Part of a small language model's weights: 1.59M parameters, a variant of Muon for these matrices.
Each number is 128 + 24 x the weight over its row's rms, rounded and kept within 0 to 255. Layers, rows and columns count from 0. Numbers have three digits each. The size before them is the row's rms in percent of the matrix's.

# o: layer 2 attention output (transposed), 128x64, rms 0.299, rows 85-127, columns 0-63
# v: layer 2 attention value, 128x64, rms 0.177, rows 86-127, columns 0-63
# q: layer 2 attention query, 128x64, rms 0.226, rows 96-127, columns 0-63
# k: layer 2 attention key, 128x64, rms 0.228, rows 96-127, columns 0-63
# up: layer 2 MLP up, 256x64, rms 0.291, rows 0-25, columns 0-63
# down: layer 2 MLP down (transposed), 256x64, rms 0.126, rows 0-24, columns 0-63
o85 092:108134123149144128079152178164143119133110143099113147121125130114132059152151115148166109117090138152152108124158111082113158133129130124104112143127126160122151131080129112099118175127167152
v86 099:156167129159134117163134141153106159105119109151112080155106103098089152128118132118119127099116089117130130155148164107140194081127093110121136093163120136129114116115092102160128129122101136
o86 081:112128118147135127107136121124189065178117151113122130132145102134142104124091112145147165183106139102114123158122097137083082132109121164148116149139141096132112154135128133116163155124096127
v87 101:083148154141155165127136164118146099129172157105091112105132126124108076131150112120106139099101119119157160154116118138132127107143082144147106099089136127093168136143112075164121116138120140
o87 080:166095096125113143107120080142089134167096108144140137147131141152144157107094147118129084135139166163107129151152128128102151137097176096103177116151155115139088130090122148125120143141125135
v88 102:157082165123129148113124175105117092126151149078128150110160121120103138117165148100156135132117138132118120080089124150109105105142147117118127109146161150110142133116110149120092088132074165
o88 087:098122127141149138137121111166133160126125072168126097105093132136137112158116100123109057123121137160156126159151106115141175128114163106142139125113140122151112093100137136131107106142190133
v89 093:147171156153133149101111135142129111144112081115146085149140117106128094111134138115069157119159105132128160143076141113159147109159108077154121126117144121128134123112116101127129071139167133
o89 077:110100126091139128117152093120123122148180155157149118115099108143112131107135148124178048131115163127152098149177092146099149142107124123114146118150143136098140115162135130153100145109126111
v90 096:104092173149146130136118150113136122125138105140122175101174110151148116116145110143110096140126089146142107113114130083130097114120153147122194126086116130092153080147104109144107110096104130
o90 077:132159095125129142095139126124105132106150115128117117104087170086147118150115118113108136123167134094144152133126109200102154153131106105130121127183162085150112116121150148104141086150153112
v91 098:130112159145107153094173136116148163191133111141119145111184094097149127118125098075097127094129142140112125130137113147130102113143140108115129086158108167134119135166140115093100101128128120
o91 080:117131088118106147178119115132107119075107162132136118146090131174077115118103134122144130133121140132125089169107162129145147130147161155119142155090137113097161083126130114168155151137135102
v92 112:160160114109106142168186162146114113173156146159091161131110120140122127155101113099110112130128147114152124124130137141158116097079112132152131149131101113097102160110121114185130149102128156
o92 096:106136137161146131117139114125182133111084114129123141120105128176118155098127153136125168125138101110110141157121126137115111152141136126093121091101107178157139103176146109091160122165077106
v93 088:117126148092140133105117112129096148121119119147107164129117115103141124123165139130143106153111142125120077097152205157112141115151132123124119158094158178128085147160135109087130085131103115
o93 073:133100151155141119177152102136137131100161104105093116107105171153135110127145107117114115093132073089127151120131130135121169126092097124106176126184121137134118104142133124167115128120172111
v94 086:151124093110182121124141151126109110142118128141122140145085130140146153170133099099097130142168125136132102182129117145184126125094160150131124103108135067156130106169127122110097106100132132
o94 075:076142133116134145122110106147106145090157140159109079103156111122128145078164168114139140163148128099116145119140127137062160113131121073125107137142142133135151140088135149151148135147144117
v95 097:146096060130138124117126118168137108125163110108128119165133082122081128129125157135088153158113106147149109126105136134146160106134158165113105142117145109097129168137143159116139120103099078
o95 083:098144137102115153108160138098094096119116142145130137104119165133160090096165133125147166121139178100109144144126099114143121133089143066128150102116139135104131118141094101142133172161134161
q96 111:183104109144103156144087153145137129127132125188156124096095165135171195123121132140109080121137144109112124161141116107126118117122089134109118110125125104149131133159149130150139102100155106
k96 098:145163151124114134078145085105127150118149134091111121147118082099118080138143103127125181121085116140095110134140087123137130152135156120133160166135126132128126174159142085114154155111110119
q97 107:097096107124114081107130156136125089145138130130144122093131099135123137126119145144186170147149070126098134162083095135134113139158144128120105128084135132165116166101113092136129103127119100
k97 089:106131129103150153178124149087083135105113128179123156120138145118193150147109138099126093097142151092135117103146107115149110137132117115101167152122093142116138120155141099156146144113084124
q98 107:117153167128131129114182129135101137136135127089108120178104103118096062163149113169134117135119170148127112081148152112153134134124161146137139137160128140115133130139117110112080146142100167
k98 115:149179127131096125100133113165165120107135173140136108109132127150103148086113129142155173161127105114147156140130124152083146134116139102158121132079162124147098114124094172123125077135129122
q99 105:144097087154102153154098135132113094142129113148144106141123136080084147145119141146100102133126169165146133124110171133147088121122099081086154144114098100153136127124135167129083128128145146
k99 106:114160127116130128116088096112137104143148114158084174134151149113120170127136122051105131141114099114084157096131128085122151147112110129115128131131118109135151157147157158162097158134102124
q100 106:164115094144137148138102108130188118148133143157143115114145133146186147085099154134132157118109098106114123185118131108101126129128101098070126116105093116130159163134110143136122144120155112
k100 090:122164155126111146115134122138148086145159107165144145123138137139137103111106147148152082106089102175159169082141105125116150148094145142115138122131135141119113149094111156180104114158161098
q101 106:125143155119151129117152113137117133100147152104104117129142146131107122120117099128136096144114200112128181087140136107156162130108110170156108161118157135121119086131109096077093149106102151
k101 146:129118122162107110135137121134138139093135166091122088087133131113109122156129125167139153147142137122186132122094131148165132095106144145142137136113155115118127128104079104095151080105181086
q102 120:116152137167136111081131151105119133102086153114124121143168131109125108164099116105162111173129133152142174052130137116121146115104130138183116138114142153141094108122107112097113123142115116
k102 121:145122140132127102083157164093105085170124120169124123155107125123147118164124125112143062119094134125117133104142113124104113147112152123131129087187129143141162171141131108161136121162110115
q103 099:102134155122133151067134148153141091136122095147100144148090151112159119130168093157149131106112111110081188100133110098099183133119153135137135120152121128103105169135131123123115147123125137
k103 141:141117142114186133129126134109124118150117117152113156147113135112166134071137121129114160138145128144067139171139103125075137151123108145091136098149107128129111091104175145131106145122090167
q104 119:120172131141108141108146118123124139142115143107100110115134122125128107135068084121170125162106107142111186097125113105119156108089172168194100132116140143133128133115116121136148098107096120
k104 095:112120152136114132102122098110110130145143106142122103119119118132149112138115112126160059133059159143200128124160137123160120139142158113176129147124110123135128147119106129175128102110096093
q105 101:101120137106141085142100103134150146086151158126125128116142083127098078122100143117142152118114132098142158116091131125184124130126135093168141171100164136150167149114093121133125172129118123
k105 138:111138143091142150170091133120127109137118113140171170136149120120152140117138136101110172104168110131073131132133133108116122161130080107086139127135101128110120129120173137114110181144099172
q106 102:122115107165138085107120128092139112128114119117150134096087115114110154153147139126168162131164088163116112081130162135112142146147124128115131158187125160166138102139102104158133172125128157
k106 100:147114166090107063105083124117132131164116161149156110114123163130128140119137135092119128144147142111138103135136139065158120166159128144151136096113151175143117138140125099099101135120095110
q107 108:132155128133076117118122149137100139082124164118131143081162141119127138142114107123127147156175167154110145104128126117183170093138149123122132143105108152118110095093091165125112161119092126
k107 095:122124131143128093117113114076143128139064114135104098159177148144122149143124161128146153136133097122100144102103107112138164146168082134135128140157077149126151167113159134157131147118097119
q108 114:108157143128095121139111151118148151099115157139122113135150146134131154122122096133130187158159129125174169121124114103134100099117134144137146102137102133137159132101072133117142109051147091
k108 102:128125142101089149110149121098173137129078112152123151154138155149105102124120121099133126104119093150153173107128138071125126130173139130126153131151082103141183130154145108144114126088107138
q109 111:158105128152123167127148155174117143121085115147135135110101116136083156120121105113134123128144144133121124088145133113125165184095160107075107118100136140097157150135162105178133132161137114
k109 100:106132105146125101146099137125162124144154108086117118159126126127107149162162150131165155132093146133138110129149136122115146135070087128108133133109124141126186108165098069097147122105154160
q110 108:143161117145151100143092134103124163105112133111113148156153104129093094141101118096132099065116156096137137129097081127133099082105155173122106124140125145141126092107119147124146168130152140
k110 093:138128142145159155159138157119106112164118132168159173120137136120139153102099129128111103152126124115123113098145142097119185149141109121095083119130113114155168099164149113137095113112114064
q111 123:138102124104083119150084126146160140117148131132111119113098129133098116133136147106113125127105142131128133087157162137141130078103115155167173091118177174104108124161155128116176092112128121
k111 110:149176139125136127147109110057118127113139157115094123118100076134148133118117118138116136150138167172114145131171134112146100105125141137144132147125083152142136149181109072104126145109119147
q112 106:150095104136118137138170134107156103151095164169156152131088139139107103133119151167173123133148115148122132146103129109133077154176165146135159098109112108131112158131115085120134137159155129
k112 099:142146140088111124136108174144097135138134174110126119161144119129102165109164135121123104110090176130160114119094099130169124121141144140104159143143133096145101107103112157121086086161159148
q113 122:134134077142120126117152159134148134097155142155102143125152174161121149137079088132127175149112141109105136121090159165120183105117072108120096128153113106118145126117133143127135098113145134
k113 111:112174167106109090134096122127165127163149131173077155112123155136111142136130120111143143086131102146153184131100162163124131099102134121138112113131107150135104120102135148120134122081091110
q114 109:108105116142146124127143118146125144166100089142092129107111132125105083132133158112133144159130119160116120147114123142113193074104129112134118076086135126126135181142114119170145147172112109
k114 089:126146130155153110157105109124116117125128124087156089151090152173122133115153126156115140139132146156174120149176155150112132115121095108139118159082100155185128163113145102110111117119087126
q115 114:124145148125115101131128167153178153113138110106117149142151119124117144148156119109185109127107129149110163119072072163123116098144144106143114140093131125116131190117128129097080124115147126
k115 108:185123123124097150152118111112117155163122121139098102102152113101119111120095134141136131179123119148128118138106148175066146127142157142097124126153139104137120143063172148128146128136093152
q116 112:112143144120101114126098165120153132156097118112103109141131100110163084173108143071096116122089087160134122136160127136130132167133090127119150087117154115119103167145158129164145151130143141
k116 120:173144114140130076112145140159088138102119099141139060143070094126129116136142111104137171160112164118100132144153121126136110113121116137097097141122085131149149165151136144111136151123134149
q117 109:138117175107116123098184166153123118175125144181087118155122144122131136141128089134109128113139091104138132135129142099161097083120153105143149114160135106111147096125128129164140152140084115
k117 109:119096149151141186125137141133102097127086109150121123125123155184137123141118130158100111074086134162146116125132143115138172144161138133096105101100098108122106109129138150115090170128138158
q118 109:161117170123116091143146121155112115166149151118092156142106160127151109173140126145107158161107131087129139122105174138142118103069112162105110120134133162120139094128129102144109154146171121
k118 087:127165145117154159114171126108133161139102143145147124152094110149131145122152125150134113098149079148156080097175122137148122104121139128116056086114120107109142123121128130141114149080100123
q119 099:136181151122124174140126126170166152117114137157174140116099155153148133123101157109122121083138113139152134145115111096112117139102105130136143172103106117137190102135105106116162121097126095
k119 089:135112118108125142154137111136184129105088148146152127133108170135118157164091146087169149101093115131145143122142158095157151104112115123137140157077183097124135107141117139173125138130109119
q120 108:088065158131130132118129137094107120119103100123136139150143108168126127097143170185106149123115112135122125133147109158146146164124148106122085099148149152104128172123158121136162177112140107
k120 098:118112155130131135139128133129130173097144139126134107171162117166168139117118096142156118125119143142103148146097122127102062150124113125132104136173086152128150098128136134050105105097132124
q121 100:111145180129108109110109127136087146135126096136144131129134131122092111127155141119160155124111158176108166112160139162095140133114134119141136149143129077135111112072087122093112085151128084
k121 103:169110141121101147142105129115120100130179114105096147149083135124119140131154097165140155155116135108131161161131087123114066176121183114145123096135123141122142125155118131115127148136108081
q122 101:099144121128130088134130174165142120140113118134139112170090136139134126132131111126097112151150146104124081092126138121124130106191129132117114129122205105192118139164100146151116118134121127
k122 094:137103106163118132126100164129152131090123095166148113105134123150113113121117151136052084129158139144145106127150138157129096127105107146107111135144154124155117143176123194122119155102134107
q123 110:139151166108134113133093135088109179140119109140136140131151146120130071097112126144158102147149142112116100099127136133152119146125086165123141113161126131089147159156101079119164094125086108
k123 099:082124146098075153130127127108090149150133120125119156146087144162123117114127160143121120116126101145116149163137169125152128126059108163123164168096080138149130117138122125150136111157126102
q124 118:117178094146123112125118118149148098137200150126100095125106128110103129124135141145124085125130155120132172126111104105171107154086095122113125104117140138134159091126110164091101114140164114
k124 115:111119128114109132116121082106089143149164173150125125123145114112167110101139127147145118131149110132115131141141137114107209087096154096114166107106152074133120111160124163117149132142125114
q125 108:120141126132112136077107066102132134101116135135138137114135066146148145116154104083124142124129162133140126167135112163104172145153096134118153119130122140089177141125125113092125142146082103
k125 110:072098104146149124133124137156117136117107124165129132144192155133163105145119150127137134119116092092160116132130110103127116144126129126153111166126128184127119145119108106148091144114082192
q126 107:107132102151116114129143123134143155118163113111120155136128158135105121079105100120144143115136094150148137166120059133143101172123101131135101186140120143148142093137135068118141115146096161
k126 107:123141103104089149148092114166107135152171131104126130130127183116134130135133114093099107139144116178101167118083156130169160094118137088123135129115142122128092091111149131166145153111145144
q127 105:136116129097151134115130166165150134156092136132140151142129089118118099114104131130158129099159092166122095099118156127147114105120136191143122112112188131132103087153158152128144145106087114
k127 112:170117106105127109128112138099115121121100113164160102118120135118150140099102163151117080115129127157103121117110155132166127142138085146098099144077188122130112146145171110163143088132106123
v96 105:107118137122165167135127096096116139116152142099162095172183106140126163117157185153134126122134125127156135082155147123087125109121133076100116109155137090122122115142115138108141091136140125
o96 106:180146145126083145144121165133134144099119141088110066161133158169099178119125110138105157134143133131111146094133139120080111132113131136132156130160144106148129112121118138103127080112094147
v97 102:151130125122138117151128132092082086129130152133103113152121152142117139139125131157188152151113117178120107102136118135087174109170167128133115119092112132137118151098146166102126136096083099
o97 105:148157116143136131093119119110148134119120154119138147191120150152165106140102105138143116080131159117139113107154086129124172134133153170089135110152091128105152096156124087117091139126101096
v98 091:137098107104114112165082144152112168121103134131163114134147139108097111166127122109136103145126171157115137182172133092139132157130118144145120157107103121121129152116086148113092155109174158
o98 105:123111161122094142134117136176112138130132120153116149117084148134171097144109107115102064111126130154140147164138114083141154109114122129149138133129138155143059082150153154110095130137139142
v99 110:101148137118134088129132102129101114122164123136164102118124107122109092096131097190092132104131115121129153146120135138113120164155132126188113119163083117125113132148171160161170112117108100
o99 097:097145110128160125159097130153124137087143132105153114126137106102099119152192129151083135096115167125121169125104104137158131116132166120159117132161090108138159091135132141115087122163136102
v100 097:155162165121125148119119145114159100112153138173109160101138131153141130137124111147111103133108080128156095101150143106115133090181119144116131085074124145154132097107107100104150105140150160
o100 093:133128145150155128119122146105131119132099126158124112130152117107117141099117121084137166140123097134117093112123148137112188101167145137105125080075102168089136149139125134139099137183137176
v101 111:104091129129111151108138106155104166169164156102064127129131142127152137137107094094130138118130180102090108124164087127101155121108129155142145132146113125136083135134098137136166128093120131
o101 104:124113138126148144122127114128102161160157169146112121133118112124161155135123136108156145127154158113145135114146111157177071107104128086086126083135117135118100126117112171114160109085148076
v102 104:159138137140102169085097146092173131107122118107106173104135152137137127091145132117159121110103160132139089110185130106096111147121096107144122115154103166099115147116145134118122102167142152
o102 102:141129128085133133104116171123081095128130143135134118111180121108162086094158130094126133156162159146158099108135172149136141123130158088081124096129153131108109126100144135135166100142137128
v103 104:162142079168123141079123106132150170147117102144103102130121114135142086111106104154073136106143140118086119143157156121125131154128118157135113163087105104111130102171129113148147126103141102
o103 103:109123142124148116143092140123127169116099090127118129129135076161163122161130105108124132142114160146111150148124158150168117109137151112137103096083137168139132097081128133105090103131186151
v104 094:131143110118123127098148147095143132137160124037131184133092101093119092122131158091135132135111141107144108135117127114156153145094153120118158104088150120104133148122142103133121134146167152
o104 093:154103104148124110125159209148155118143140128132148123084108142154131094092087122119123149142098101069163115115143126117151134137101126133102133110123163143148151157122127113133158088110142105
v105 116:107140125140077082127119145123149114200138067128152128109114098154132149122150119132156118125146130110112107086130145137171109151100138161147146140087132104115121123153135129144116133095180136
o105 109:111107128115177150176151149112161135149129117152115136103151089124144145103123124120122111109099119117139136121118139122118171123119128138131141143148150114107118121079084198113117168054137127
v106 088:101139119125138113152173156173107113109102107108111139198147117115089131152134143139142105122078097117154136118156130123166151088136101134142138126105137158107102134076145101154098150123118133
o106 088:119133109094109103117105185107126113159137109155163165139134174119114179125127120154124140088141107120164140122171138121115129128154079151113124129111109145136134119126136126106111133147128045
v107 099:133133138123108153114091134141151099133194149136118131128098155100086158120130135153120129141115139145174123173145100131114165117105083112145130136088114089164158087118140142137154135121154086
o107 088:147155125102145140172126117153099115115122130112095096152098116092115110167093124142147119129150114143103113091170149110143187090139133117169108084099181145132145132120124097143134144125150119
v108 089:128130169162115133143139104117164115096133150106148119094118135106100095086123108119138149123132146136145156101125163198072148131128128122116108108105132143140121113081155140171084134150111151
o108 086:114160143150147116089179133139127133089164152124142121079122118142108139127143080084113104095159146126151111106127142157095139140166100118099121121132136151159160095137144101168116137089149128
v109 105:130131092132177106121150151117105150082123126119102119121128110114126158103102088097102138114132149118139107134145137154122115084143136157095078127180138175111148108132147152117180169112114137
o109 101:139133131116110114110093100172145113118161133092152152148125085110141162082142163162153131151121140149158107137095097169086101103141139082136113122085161140135113148129166132109129112113141135
v110 096:057127173138124130139130124173121127116141136087140124121116094146141093129131133126140143064123126168173135134111132173120109137148106111128116138141133126104134120118160073168084146113106142
o110 098:087148115083102117143115146110093150122133147153165124087123150134113118125128164124119152101153143089147156149121149156096130169172111100147127104112166106117124133154111117156152142091115075
v111 104:066155121119133145116191151127150111095131129112155128103119106140152107143149119159111114142151110186094142161141163130105162122115155131101096102140133171109109138120126134154132088141143100
o111 099:109151116091113116110153121141159162122130153126152117141155136107078115122142194166068165106118119131167126158112121089153136144142119120097117111150139171125113085155131131122122112107108111
v112 129:171139136161110113140164159119124133120111108164137118120109068134111121137128136100108117098140145158121152131132165121177121090109132124088115067150135172104137129151131091149097137113100160
o112 107:142106157099108110093152151102100129145118106137153198129163138120142141102153139115117132106151067133116160133094113130126143128121147096161137114138117159133097162134122089134074150117116162
v113 103:131150145136131169122130162126138149133103093162164108148135143083118132141120181117139084133095118153143143148100091132140107122129071122142133183126127106148104107079138098110091154119123123
o113 101:163158116102110139156117112089088134145136101172145123130111155114143110138083154156112059095097098165136152155122174106163127127160105130118120152137158112114126139104135115154122138128131110
v114 105:113165077121107099145155145093142089127101182105138114132087139141129104125122142125141131110167133137144165158139100161091154105119139136142118107096089111166144134127161123170123118141173126
o114 102:132144134143125105157153137145116131153085177101138111135106113119118079154133109139160110101118126162161123120166118125131140093154138154118095149113094120192136128141138091144097128071099143
v115 113:141160096083137128125104134142090106124122168115140120098154148159176137110146134144120129171098090122144135141157166145152109153086133158122126092123128062151106136144123126116119146111108090
o115 105:107129162081151091094110122082154138138087099125108122137070105146123131125108162120151136149141133134101104118154144122154157148132112170150165099150143108155129115144160153129135116132070125
v116 104:118158148142135108129099125108127125085154148104160090180117092098153111103151139107099127146140121151123114146138139142157118121070134120137112147121152123138088141081143069106141161120170124
o116 100:169132112158120096112138146108150130102104130167176097127091108140118146144066116104088161121156126139141134167134095117131130123132134136143136106172127145182160094109109155099131128102130114
v117 110:129127129123139096139112141130107166123138116130144148109148130157132093100179159146133082094096075109134146136120105089149135154156113137112146118107141193124111123143073096142108117169132134
o117 104:088115144129096144163168152119115150131122121157127107124141122123136152066180137131098125149129130133112148116114118091129133116109133134150130145092100160096164097128119111177171102172089116
v118 104:118136171104152122116121151114143105113097136135104094148116119157143102131112138164141123134135092065127130152152135103131132164149103184120105153086147143106160102094112127116182164129146140
o118 104:109123182129130103159117135107185136097126162140162100132116115127101123117126153123149118134116143119123099157137131125111168121121120110101103131052128146086149099117135125105127192154157133
v119 096:127162103157126126119153087153158122101088129167145129146129084117142121155124104111131115133126145110109117184157116131118165122126121118144159079125163108133141112113163104081157109146185137
o119 087:116117085176132129162106093146122112105127068161157136125120164123078136132128115166161147128127088125157127124133163115159131135151156102103145107105113150164097127131098131091120121114126168
v120 102:153146200136144092132123110095122120106118098140091147134152132096149132112100111129121135152101129149139121144148114105132138113120111100137139169139082113101139124178146105054131119139119168
o120 096:125095128154122106125111142112120102109150105143136156153175140116141120117106114146107164135094146121131090126085113114175108107154176105156159138099146054115124115168112135123131131160150145
v121 101:152139127110123124093110075144111097117134125138126121085118122149106172109108182139114115142144137106102148134123192120121129111163121106116108175161140138159101186133118115123162109110150106
o121 110:122155166132164126125143148138119126087094147106079125105126116140123130116124120114157134148171144127112119173102115114108125143149161119145102166161111134136098150095123146075120059166117142
v122 113:151128140107116099144140145134083101130107141155069147108089183151127144141125137136092138148137145111101115132097155146165133139125087079131096141137117116170129120167082142147130102124145152
o122 115:102087150137157144131150132120115082121076125119082148117146136100119096134128172140111169124179135130096095116093103147159106138132096115104119172114138127130132135137129129176122156141140170
v123 097:160100138133135116147165097159093091161181146127128116090104182138106097111147150104112158146132115160147138138123110138129123082115148151138104090109115113142114141116153134167173106148138140
o123 101:147119156112141139164129076115147104121143162168119120126136141092129102147150142090123129136177086104144108116108110120149124125161136162147142113111145113148137097188152125115127090076125090
v124 086:061126180159137161093172139079119128125090145131143136103159118133114137140124141129159116126169110117120146136115174066133111144111134134076155132132115122097135136103125119127111140154131124
o124 084:136131149146057147114155118109181148108149168126134122101143141139057116140103120132135096144091123132142149156127150106133125097077138105098132133162131143112151153129100145146095131154125125
v125 102:096128130086114153116105117133112153117143127133108093136154164078135132131131114102127141132117116093078125169162117111076145119141128124184121108131152101155158174139111138134111086156098149
o125 092:128140103111123150099128151131091127126159160123144136154114161067162147105142140111137111107100124096097111145173127140181097141102124112161104088117104109132143105190130136121130112156149145
v126 114:069108132124156153111115113141087127123133123117127141155188173136115156125147134105126126114101098124099089148130184120112127159100153151141166150121091115158142078132093123129116129146126145
o126 110:111154132137100145106118135115129085152153137126112135156111119128110145150114142132105094132105128163102095162136186146137109141076151165128173116123153155133129091147070119161085115139143106
v127 095:151120140157158121134145130101159110163102085127138128123105120134169129133132073118093130078142180133119159169148106127139127121140152125107113150153157146138115081122176113109136082119140104
o127 103:121153099145178103123147112131170108119091105142153119160143101108171109142147118183128115165113157128109154136120133110109111106149149110108105124124151131118073180129104096098133143096147124
up0 088:079113170146105138125187101172173120136116152149112114100150149142152135142118157133134125143160123070132099129172124153145098122123113104114105131153073134109113146128116139120167131124110111
down0 101:122106118089128117123119108166102154123163125155187106106173092080138100129130115129131119146123157113130134102161120150123131121127162123142140161082148150120093120106113149076112152179141132
up1 094:153134075144157141120156161087166113070123136144140122089185119143126117102105144162093120110121120123126140114113075157090099161124143137117126117158132125101112096120166112134124129147135130
down1 086:077112155107095139134123106111134139195147130132138104194118112103125174140144133107129138147102103129129139101136150116144133107098130073126114121103130110124130144144151178133143161090151099
up2 112:096137177111137101125144122147114100111160138131116132145135117122152086066155133125192148143092092108152128135131139126114123127101091127145127182142146150160115153125140129124180144106155143
down2 115:129129162142139148105146135149111195140140140108179173153128100095132094145137108156144130123129128125129094151099097097087131156115127132156113098139135138079123142119157093116093127085135150
up3 110:148109105139104146111100130122100108160169071122167127123103118110131129116117098178148126103115150145073150125106119091126136175146148127136152120134111111144139147147132103085093140180106135
down3 102:154144163120117160127105112135173134108124159106101109138117130113101076154144141105173150155135121101156110119093101148131145116070141118134115115111154126137106161115132175124140092113177099
up4 101:108160085114124100144131133118108123134175115156126079093120119113100124113122147132129091104126150139106132073133140121112172097130147117099193158120168140146144140168178121139125129149125133
down4 105:134141124123133126089056185156092121139127144110135119125162155115182098170120117125121092159116126138138158157141140105159126156089132114105141120125141086114106156139102115119145093139142136
up5 110:106132136073112124118141098180116131148084135138132113109129124138162103133118155104138107151164125133125159101142175112128158058131149146104139103106161133121091113144142113173147119090126120
down5 099:124137170147126092114084133065144105149137114102133130147122165140132134135126087164127167117079113100127106176105119115092098166127119119172143158147116148095119138131145142113132151129141157
up6 095:126145129134114141141153120165124119120106114107106113120158139117123117090098183143164129133083140124138142139146158108105140091164072105107170184125122154133144147098094097085142111125109135
down6 096:135135121121133101163124125140122104110148091142138094149130109114142112092146109210161135132151162097121114095100134159128122129097162142157114153122131065118125118155093128136169148136157113
up7 110:145110073077180110144122110150129126082129128174109115144144109126136141135142146103106094106123154149141125098088103147083165147094105105129132113134161124099130119106144130158154115113156099
down7 108:105156165088131060125129128138129145167133135136160096140145091110146118096171131091152111086109169144150155118129127114158124091149136119124111116163119090162157099109109152137140127128116132
up8 104:142149124134120123104174136111116106145138145168183144146165146135160159147147148147106141106133149100119147129131151138145096137168128118139084075153096104120107147082114157127072143127118121
down8 095:106153115135106140120156108143144156152129120105104125148095115147118111143109139092096120173105128108116111090162151169120166114108120155134161173103185141135111143109080113138129081148157129
up9 097:111137144100159122120118075127129132125107147162132122119134136136103123130145137144182137133156085088155089115103119148132138120085096104155111088150112162159087103100122150085143126094101149
down9 118:118108138145126168117134127119132133134113138130153132151170118143143159134111102080070144114089128126143147075144140120102108079161110112119181102131144103125181162086124151134124144131110147
up10 087:098127130132147160138131144161175128145066114116119152125132128183136123138099127146157099136136094100101100148109107084092155142099158130142116124080139139173075131122119132156116119133133131
down10 094:127132117121121127117161137109060128134174123133116127113127104096107119123113097143089148122096198129170122125128127164156086124133122145100130166172128140131130079149159131139146148098113146
up11 076:104105162091129142133138143108121127132094157146111163107079145096137109107088136143142154087158113162130105168115085138143109121126110160109115118143144096180135084156108161125105123127118104
down11 089:129107119158095060088145128149102146108142160101102114125105142141115160116110120119134153114091168144149121132171153164160124126101128110123084152113150110096152151145138157141169098122119142
up12 099:074140128123125133142134117153114129110136153127113156110161127127162126109114157077113110102150096118172112104147099123119150079150108148126164132081157134124143135130120103143159136110203114
down12 104:174158142085135080133113113110150095141140131121136092137086105112112135144145103168143145132109189093107110160127140112140127171087159141143098146081139117131136098120113150132150136140145136
up13 101:133177163128140159165143157137136111182111141130140163113111093178133117154171132144140106111131153163139137156164107129126132106103156106144181098127097127109133166156132107138121112156134124
down13 110:142132131109143152139151169130103119187094141108140165090129115134101114107194146169144131139127158136122123138139086126101124098100138103128164129134117083142145133090148131130099079117127150
up14 091:125172096090141119120111164099138146143167130155131103109132124127126131124082116125133145182151140130103181144125113141071158123090107142121149072130129118148156123088126147150132112106121097
down14 103:160096160142120131124153137150088116111123127091134148147124113139089132148151129153117143089116125141153086127082151114160129105154148107139125201137126152100105137155119072127094134108119159
up15 097:093152176125158139111144105097153139116110150136141132190137087153102134101150154080171111145143113157146115162126112142132117123139084124101115143129081166143153151144133115147146150127151122
down15 102:135126117146115114132155144122085120121151127112127141088122122118143093160119114172123128157164128095121176109118119140124122118151180121149145088139155107144061123114094154162176103105098136
up16 101:132124128144165163122125148100141137117101134124146124165146136144149086148143180137156108132139125141168144144114127168141156111151107112084119116107099144086134140107088116098070161146165158
down16 091:145137119121096142125150113139118096145130130115136156117121133134142119143135143166142068130155118076127124147173125128142090130140140159170100133102131110110144085162141123129184149068121080
up17 093:147124123108161157121135134136132135112092108123134120136154173109115076147094134137160140108137134117113153046138117090137141134112115120079094105135130111134117125173090133092149111124158090
down17 103:119100110131126069086138141132129120139107114151143111146095133123132157095139138119133091124155114192091120135110101124113130105152102173158135131124134149109153123123151191188145108116119143
up18 081:150122102133088113143147156093098105148181132090159119128169154117101102085116124098131162143159087153146087175100111163129094168146134142120130143124115110123103133121138121141106130128142143
down18 089:148110119141118147114206143164131095121115106146141109106094099152110096139133121106138119137113162101118134107119110110140185082126138097114107124112168144118096159142167109128169137131147152
up19 089:127085104118137144084152121103171140153130109153146156126156111136163128093151144166143163087121143129153151149098112140126123117113117127127145081092113123132192131132139104110139091117076124
down19 101:117113164156135128141162097103130116138123176124096114130108155111157089146147117136150123094143086153130113138126160105127167099132125157107085181131120143151130171148079096122096126143114108
up20 096:161078130108077131151121124113080151151133130122143098151146118118122130116125143112145167140099106136096111119119111116138118141126120179105153112119078160101116154092142145157160118066100125
down20 100:139148115134106122082148147121129124118112124148087141106118182137170138130110106114114092149138126134131122110150168127125125138130163078099109120092171117132134129193113147089107124190124129
up21 105:165131073126139115107127137098136151151144110134171133139090115172083145134119122137148148085168094111075130133147077101123154152139175109133138114117110137126156134171141119134112122139138151
down21 102:135128144125133125149168114147134169123143126154170105147148132150125113148112108159119129099123161147178120107103133086121128088126120135142116125148138105121073109111142109046080129156125144
up22 100:110095111166114148132150143135192113085109143135138119109170165154124117129130165153157133177166092123148142136153098109095129145110093120127131171105123164137139133127095131126122116096098141
down22 090:156141109126075146153143135152124140133104213116160146129119098105125136142127092082092105093103102125155130113162136129167130140131138167113103084147119116109115123164128136144155118122115117
up23 112:105152121095136115114142173119120056121118072178104155135134097142130122102111134126125128153136173121169134127139136119109136120146136155133202115112148116132152137119128148126157117117094095
down23 108:105128105132124117126133125109104080146145114161143118151088106042115115119120155151138105128172116134153118102149161107120142145157136084106124180133107127141145111130143167156103161127149125
up24 082:143133119139105132148139161166173115083153114161102098148109120141084082156131132098109106115117101139120163130126149083134166070112117101141122131136096144126117139122126107144120141175168120
down24 086:095124134105134135122123134099124108107112144144159112129150125148193140108094077158113124122079139140136118123125122159195114151140117181112158166129131139086154127127107098145126119105097114
up25 101:115119145120170064131122145137127097129124177130145146143157109107195143125152109145151143121085119132144116165117185121137149137105103136106069128102146125110102126139167128130133144129117112